Weights of a small transformer language model.
Size: 14 layers, 3 heads of 32, MLP 384 tanh GELU, vocabulary 4096, 2.01M parameters.
Training: 125M tokens, 7642 steps.
Each number is 128 + 24 x the weight over its row's rms, rounded and kept within 0 to 255. Layers, rows and columns count from 0. The size above them is the row's rms in percent of the matrix's.

# layer 10 MLP up, 384x96, rms 0.239, rows 257-273, columns 0-95
size [ 93  88 102 105 108 112  90 101 106 102 105 100 114 113 103 115 115]
[[ 97 163 219 150 167 167 119 141 129 120 118 122 146 133 133 133 122 125 105 135 103 139 159 114 137 125  85  78 128 132  81 107 109 141 164 112  81 114 138 101 141 132  98 131 135 117 126  94 163 102 141 129 151 137 125 164 124 112 151 127 142 116 106  91 119 153 107 161 146 123 174  99 142 159  79 105 165  95 153 133 123 134 101 148 147 133 138 127 124 110 116 125 111 113 133 107]
 [122 130 116 130 166 133 148 138  61 103 136  98 153 106 164 119 120 100 143 109 110 149 159 170 138 152 130 127 177 150  84 108 155  98  91 148 125 151 157  81 122 124 117 149 124 112 140 100 126 131 157 118 160 111 114 137 127 117 116 141 132 118 102 156 130 121 126  91 136 126 142 108 122 105  85 159 157  68 155 157 127 112 124 158 169 136  98 130 155 113 141 119 102 169 102 100]
 [161 118 132 132 144 109  93 112  77  97 127 129 140 122 161 121 133  69 139 117 109 145 132 145 141 163 125 110 174 149 124  99 140 114 133  77 145 132 130 147 181 128 106 131 127 131 119 110 142 100 119 135 156 145 166 148 152 131 114 110 134 115 101 160 114 157 141 160 141 111 147 142 121  88 123  80  92 110  99 126 129 137 120 148 102 164 120 126 146  52  99 155 137 137 142 179]
 [115 163 149 121 140 117 103  86 111 142  58 102 116 159 143 120  80 108 115 119  97 115 136 104  89 109 125 132 128 158 147 121 139 112 158 166  76 106 146  80 103 135 113 162 113 156 136 110 138 135 151 111 140 138 153 120 103 110 146 117 107 125 114 116  66 129 128 153 145 120 149 125 122 128 101 113 160 105 151 186 101  99 132 110 157 152 155 162 104 134 119 143 125 148 134 160]
 [119 160 122 104 134 106  96 134 119  94  59 149 136 112 158 125 144 123  92  71 168 101 111 133 158 158 163 121 166 117 115 126 204 125 124 118 175 108 143 144 147 143  98 144 124 159 132 158 148 123 147  87  92  98  92 153  97 136 169 140 124 115 110 151 138  97 142 141 158 128 115 107 126 127 119 117 111 110 134 122 111 119 116 137 123 153 146 120 118 117  89 149 110 109 124 149]
 [160 150 130 122 116 119  78 100 118 155 136 154 165 148 126 147 126 115 119 107  93 101 118 123 127 112 108 109 163 135 134 146 124 188 135 163 130  80 163 125 125 122  70 121 126 116 128 148 114 178 120  44 130 137 108 113 117 116 176 128 147 130 120 163  88 110 162 132 147 128 128 148 104 113 125 106 135 162 129 142 133 137 109 130  99 178 142 102  92 121 137  99 137 144 135 144]
 [142 167 149 161 165 142 126 143 123  76 162 120 121 132 142 120 116  92 146 124  81 123 140 133 123 132 145 111 137  91 165 150 110 170 157 117 129 141 107 103 138 183 119 188 143 138 106 144  90 116 113 136 111 149 155 168 149 147 123 107 169 111 128 110 118 121 103 104 169 163 132 135 110 125 124 126 165 143 100 103 176 134 119 110 146 127  92  93 121 128 142 107 166 131 111  93]
 [118 139 126 156 133 120  95 116 123 109 108 101 129 156 133 150 137 129 140 101 144 160 107 106 116 104 104 114  98  81 107 151 118 153 200 137 145 145 168  92 138 150 123 135  97 112 102 114 149 141 156 134 179 145 123 163 152  99 144  92 110 101  90 127  85 170 123 117  95 140 138  79  93  97 114 107 139 139 127 168 128 138 118 129 139 104 150 134 128 136 141 133 195 125 135 125]
 [108 133 133 129 115 138  80 143 111 125 107 128 130  98 130 118 162 103 105 128 121 104 140 128 111 120 147 118 158 118 152 110 139 154 147 151 120  85 150 144 186 135 101 136 115 192 102 175 132 135 123 104 146 138 150 109 135 111 176  80  84 124  93 120 103 132 124 125 103 105 165 147 128 114 110 108 120  96  70 191 127 105 155 127 130 125 168 111 117 145 110 155 123 152 126 155]
 [155 109 161 140 144  73 133 140 131 100 145 124 125 162 102  85 135 108 114 150 135 132  83 113 119  99 150 103  93 103 191 154 102 154 143  81 135 113 135 105 140 161 156 135 147 117  99 128 127 119 173 134 145 117 111 150 111 127 138 127 139 123 113 127 144 106 144 147 113 128 104 138 122 135 108  81 100  89  82 155 129 153 109 102 131 105  93 151 100 121 146 158 183 117 119 164]
 [152 158 165 108 103 145 130 160 167 113  96 184  88 134 117 129 115 123 133 165 134 148 113 131 169  92 135 112 127  94 109  79 151 112  74 130 112 119 133 137 166 133 169 109 146 148 109 172 105  97 141 119 135 109  91 135 102 125 115 133  54 105 134 118 159 124 136 102 135 110 148 119 154 159 107  78 127 129 114 139 140 147 117 121 133 145 148 130 118  99 143 122 137 124  98 155]
 [138 137 126 150 103  84 120 116 130 157  96 118 175 147 153 143  96 116 132 128 106 128 159 149 128 112 117 118 141 126 135 128 103 151  86 105 163 124 138  83  91 112  71 181 125  82 139 121 134 122 146 141 109 135  98 139 137 115 165 137 139  98 150 136 133 125 156 136 122 140 160 142  96 155 156 125  76 127 104 140 119 196  82 124 121 161 150 138  99 104 150 125 159 140 126  99]
 [131 144 128 171 144 150 110 128 119 113  95  84  76 142 164  89  78 113 136  88  80 142 135 101 141 148 168 101 122 126 142 103 159 156 137 131 153 110 131 154 170 113 138 135 109 139 142 117 123 112 117 111 122 114  82 141 102 105 134 107  78 112 118 148  85 112 137 182 169 138 129  97 133 114 112 127 119 101 111 137 122 137 151 174 139 129 167 117 116 140 147 165 126 123 142 151]
 [122 117 112 154 126 128 139 120 164 151 127 115  84 152 108 154  91 108 100 115 132 169 140 141 106 158 128 101 124 144 135 124 131 112  85  81 109 105 138 102 168 152 102 147 144 119 129 123 146 105 160 110 141 124 105 128 111  84 147  91 142 124  92 112 130 169 155 160 146 164 149 120  93 124 120  98 115 139 111 123  75 140 154 115 140 133 112  79 115  75 170 113 163 122 136 171]
 [172 105 118 109 129 163  93  85 115 123 152 102 159 149 200 103 133 127  74 120 110 121 133 137 159 158 111 103 115 128 128 136 171 121 142 104 121 130 116 126 116 139 133 154  98 128 149 169 117 136 138 109 115 115 104 122 137 116  91 134 113 108 128 161 123 166 149 109 154 147 186 129  82 112 137 124  77 147 133 138 123 132 109 147 118  83 177 103 151 152 124 123 141 158 106 143]
 [126 171 114 172 140 118 104 152 129 139  95 136 162 122 124 129 145 112  96 107 132 107 106 115  94 117 140 129 119  94 166 103 171 168 158 136 136  93 141 127 115 122 108 174 174 160 115 140 124 144 136 110 123 119 122 148 138 122 173 103 117 120 130  81 101 139 109 110 100 121 173 114 116 121 108  99 121 169  64 135 157 128 100  98 148 143 156 136 103 139 121 163 171  96 137 108]
 [125 152 109 127 169  82 121 140 103 142  99 160  98 136 114  98  96 135 165 115 126 118 108 120 142  94 127 145 148 114 182 166 113 143 144 115 114 127 115 120 140 157 112 107 164 125 148 137 162 106 183 128 148 149  92 132 117 131 112  88 126 114 139 128 105 150 169 167 142 108 141 137 115  98 135  89 135 174 123 133 128 146 141  96  99 171 112  76  94  93 152 113 132 132 126 169]]
# layer 10 MLP down (transposed), 384x96, rms 0.173, rows 257-272, columns 0-95
size [100  90  95 111 107 109  85  89  95  97 108 105 118 110 100 123]
[[179 163 103 137 139 147 141 170 131 132 151 103 101 100 127  94  81 125 127 147 133 111 162 166 124  62 143 144 143 123 124 131 106 142  90  79 158 131 127 100  88 130 127 115 164 130  83 154 129 112 116 171  95 110 118 103 148 143 129 124 125 150 114  99 135 169 147 133 143  90 112 126 125 128 165 129 158 162 142 112 127 104 127 120 116 127 119 163 136 119 153 116 112 112 188 145]
 [191  85 150 117 102 119 137 119 191 138 118 100 159 129 129 102 122 132 117 132 130 100 147 121 153 135 109 151 132 115 132 125  99  96 106 125 136 155  82 100 112 131 146 135 143 134 159 147 161 114 107 138 160 121 125 163 109  71 113 112 111  95 124 156 129  63 125 105 140 128 113 122 164  90 190 145 132 122 149  80 104 164 122 131 143 112 153 152 149 127 132 121 111 133 146 138]
 [105 116 115 138  84 115  97 135 120 122 172 146 146 137 134 151 154 134 146 108 161 145 122 147  77 123 118 140  79 130 140 118 112 156 156 125 120 165 133 118  73 166  99 171 140 151 109 106 109 145 125  92 155  91 126  97 134 134 130 117 127 162 135 161 114 115 144 133 103 123  91 111 165 106 118 184 108 161  63 141 132 105 139 147 155 158  99 158 116 124 119 131 140 150 114 139]
 [146 148 137 144 109  73 129 138 110 152 122 107 119 117  78 149 119 135 148 112 111 134 101  95 116 124 135 140 110 162 141 108 109 123 101 159 129 124 139 167 103  98 151 133 175 104 114 146 116 113 172 117 118  82 118 148 109 105 160 126 119 121  89 116 132 120 129 147 126 138 111 103 163 154 139 129 110 129 179 119 173 118 136 212 125 118 117 102 126 173 104 113 181 113 122 106]
 [154 125 127 211 121 183 106 125 132 144 138 157 133 128 163 109 149 115 102  78 113 139 185 134 123 124 150 129 142 148 146 143 121 139 123 138  98  93 130 105 109 124 148 133 120  96 141 144 125 144 102 125 132 119 116  97 107  95 105  81  95 111 126 112 113 122 118 127 165 121 155 137 102  76 123 121  99 123 111 135 139 135 165 138 107 141 155 141 120 150  91 183  79 146 156 132]
 [111 119  85 100 140 157 138 109 104 122 121 104 105 124 141 120  87  97 143 123 194 122 117 138 130 157 142 127 116 119 141 113 147 149 128 148 134 124 131 113 136 135 131 119 121 150 133 111 119 164 147 154 105 198 126 116  78 144 152 125 152 164 162 116 188 133 102 110  92 120 100 142  88 134 142 155 189 132 116 103 100 142 112 113 156 112 113 136 148  86 157 143 136 104  85 129]
 [177 131 105  99 150 120  96 101 179 128 152  62 101 149 114 134 103 125 126 101 137 161 119 126 148  91 128 157 156 148  85 135 136 143 140  96 120 132 105 167  98 103 139 101 104 139 119 154 131 106 120 149  99 108 108 146  89 139  90  97 122 149 145 103 152 125 128 132  98 122 185 138 152 133 169 107 160 169 119 139 119 146 123 124 110 144 105 100 100 130 142 166 112 147 139 143]
 [113 121 120 160 110 154 145 105  59 121 111 128 113  96 131 127 118 140 120 125 144 144 111 113 143 141 149  87 124 124  98 102 116 142  93 148 151 167 145 158 120 113  89 178 117 108 121 178 148 162 150 138  99  87 142 163 123 117 113 135 103 162 158 154 171 125 144 101 151 110  93 144 142  81 166 160 144 156 121 109 154  97 131 121 146  91 112 146 140 117  84 140 121 137 125 137]
 [146 141 123 165 135 169 128 153 103 144 107 150 129 117 169 100  97 130 136 141 105  53 149 142 161 126 133 171 109 134 124  55 119 124 122 160 106 151  83 118  94 144 108 165 131 123 103 114 115 106 103 116 127 128 133 129  99 160 117  94 121 167 103 146  94 121 129 161 124 122 127 143 112 125 153 129 159 124 157 109 151 138 186 134 145 143 113 143  91 146 129 154 120 130  90 121]
 [115 126 117 128 131 110 136 127 137 159 128 115 168 132 150 115 126 103 113 128 122 127  97 142 131 160 111 149  69 116 164 138  91 117 149 128  98 122 119 148 147 151 124 148 124 162 138  86 177  94 136  68  85 161 143 112 113 120 123 150  85  94 152 152 118  82 121 182 113 162 118 103  91 150 136 125 132 137 130 134 172 164 116 122 123 117 104 178 152 121 164 116 137 122 104 118]
 [112  89 114 126 161 140 101 110 176 132  99 120 119 115  99 138  88 122 130 167 141 121 145  93  83 100 113  84 132 145 132 132 124 103 143 151 160 132 160 151 160  46 159 118 128 143 141 141  83 160 118 123 106 128 146 143 140 100 139 140 138 117 138 128 130 143 145 180 172 117 106 111 122 119 136 151 135  97 131 133 109 143 134 131  96 150 100 101  90 149 114  99 127 128 170 160]
 [135 120  99 140 157 204 140 142 136 103 128 126 112 122 126 112 137 111 111 135 128 164 131 154 146 105 144  96 129 157 110  72 148  87 108 161 154 142 142 173 149 145 151  88 119 138 125 137  96 129  79 149 101 139 107 115 152 143  94 121 140 152 127 144 129 112 108  95 147 104 125 142 142 104 125  85 146 147 105 177 153  95 130  95 132 135  88 131 150 133 141 172  93 106 155 133]
 [129 109 144 108 136 132 101 148 128  96 137  94 117 118 115 103 142  73 128 130 184 128 111  81 136 112 133 133 115  70 183 125 156 131 106 129 139 182 140 109 136 176 134 114 119 111 133 116 167 104 141 112 141  73 130 105 114 164 118 129 114 136 167 121  97 159 118 113 108 125 174 132 152 111 129 120 129 127 174 157 125 108 142 111 139 107  79 176 150 133 133 144 102 126 139 117]
 [ 90  80 136 117 128  85 123 129  89 121 100 165 134 152 127 146 159 146 126 135 143 106 169 124 114 141 129 134 115 112 112 143 148 103 118 138 126 133  76 100  95 152 160 107 135 139 128 155 136 125 112 109 124 130 134 129 109 123 136 117 142 138 127 139 136 140 135 143 125 179 113 147 102 114 165  78 146 129  85  98 123 127 126 121 162 117 136 137 175 147 110 148 135  85 234 123]
 [152 163 115 126 131 159 116 128 128 129 174 149 141 111 133 110 124 101 119 128 126 131 148 111 129 141  86 140 152 117 141 144 147 183 112 146 152 115 179 120  95 140 121 115  81 137 166 161 145 153 144 152 134 122  87 124 102 147 101 134 124  98 116 123 189 177 148  81  97  95 154 111 116 125 128 174 143  89  98 106  98  93 130  92  96 101 113 133 120 125 109 117 140 144 110 128]
 [113 123 129  83 182 130 166 167 142 126 118 136 141 118 132  84 119 117 134 132 129 124 154 123 128 113 103 110 134 158 125 143 131 107 105 125 157 141  86 197 107  71 141 170 121 117 124 111 117 153  91 177 150 121 133  94 150 139 113  91 167 122 108 154  92 117 153  98 105 158 150 145 141  98 130 129 117 131 104 135 117 182 140  88 136 124 129 116 149 137 124 140 128  92 103  98]]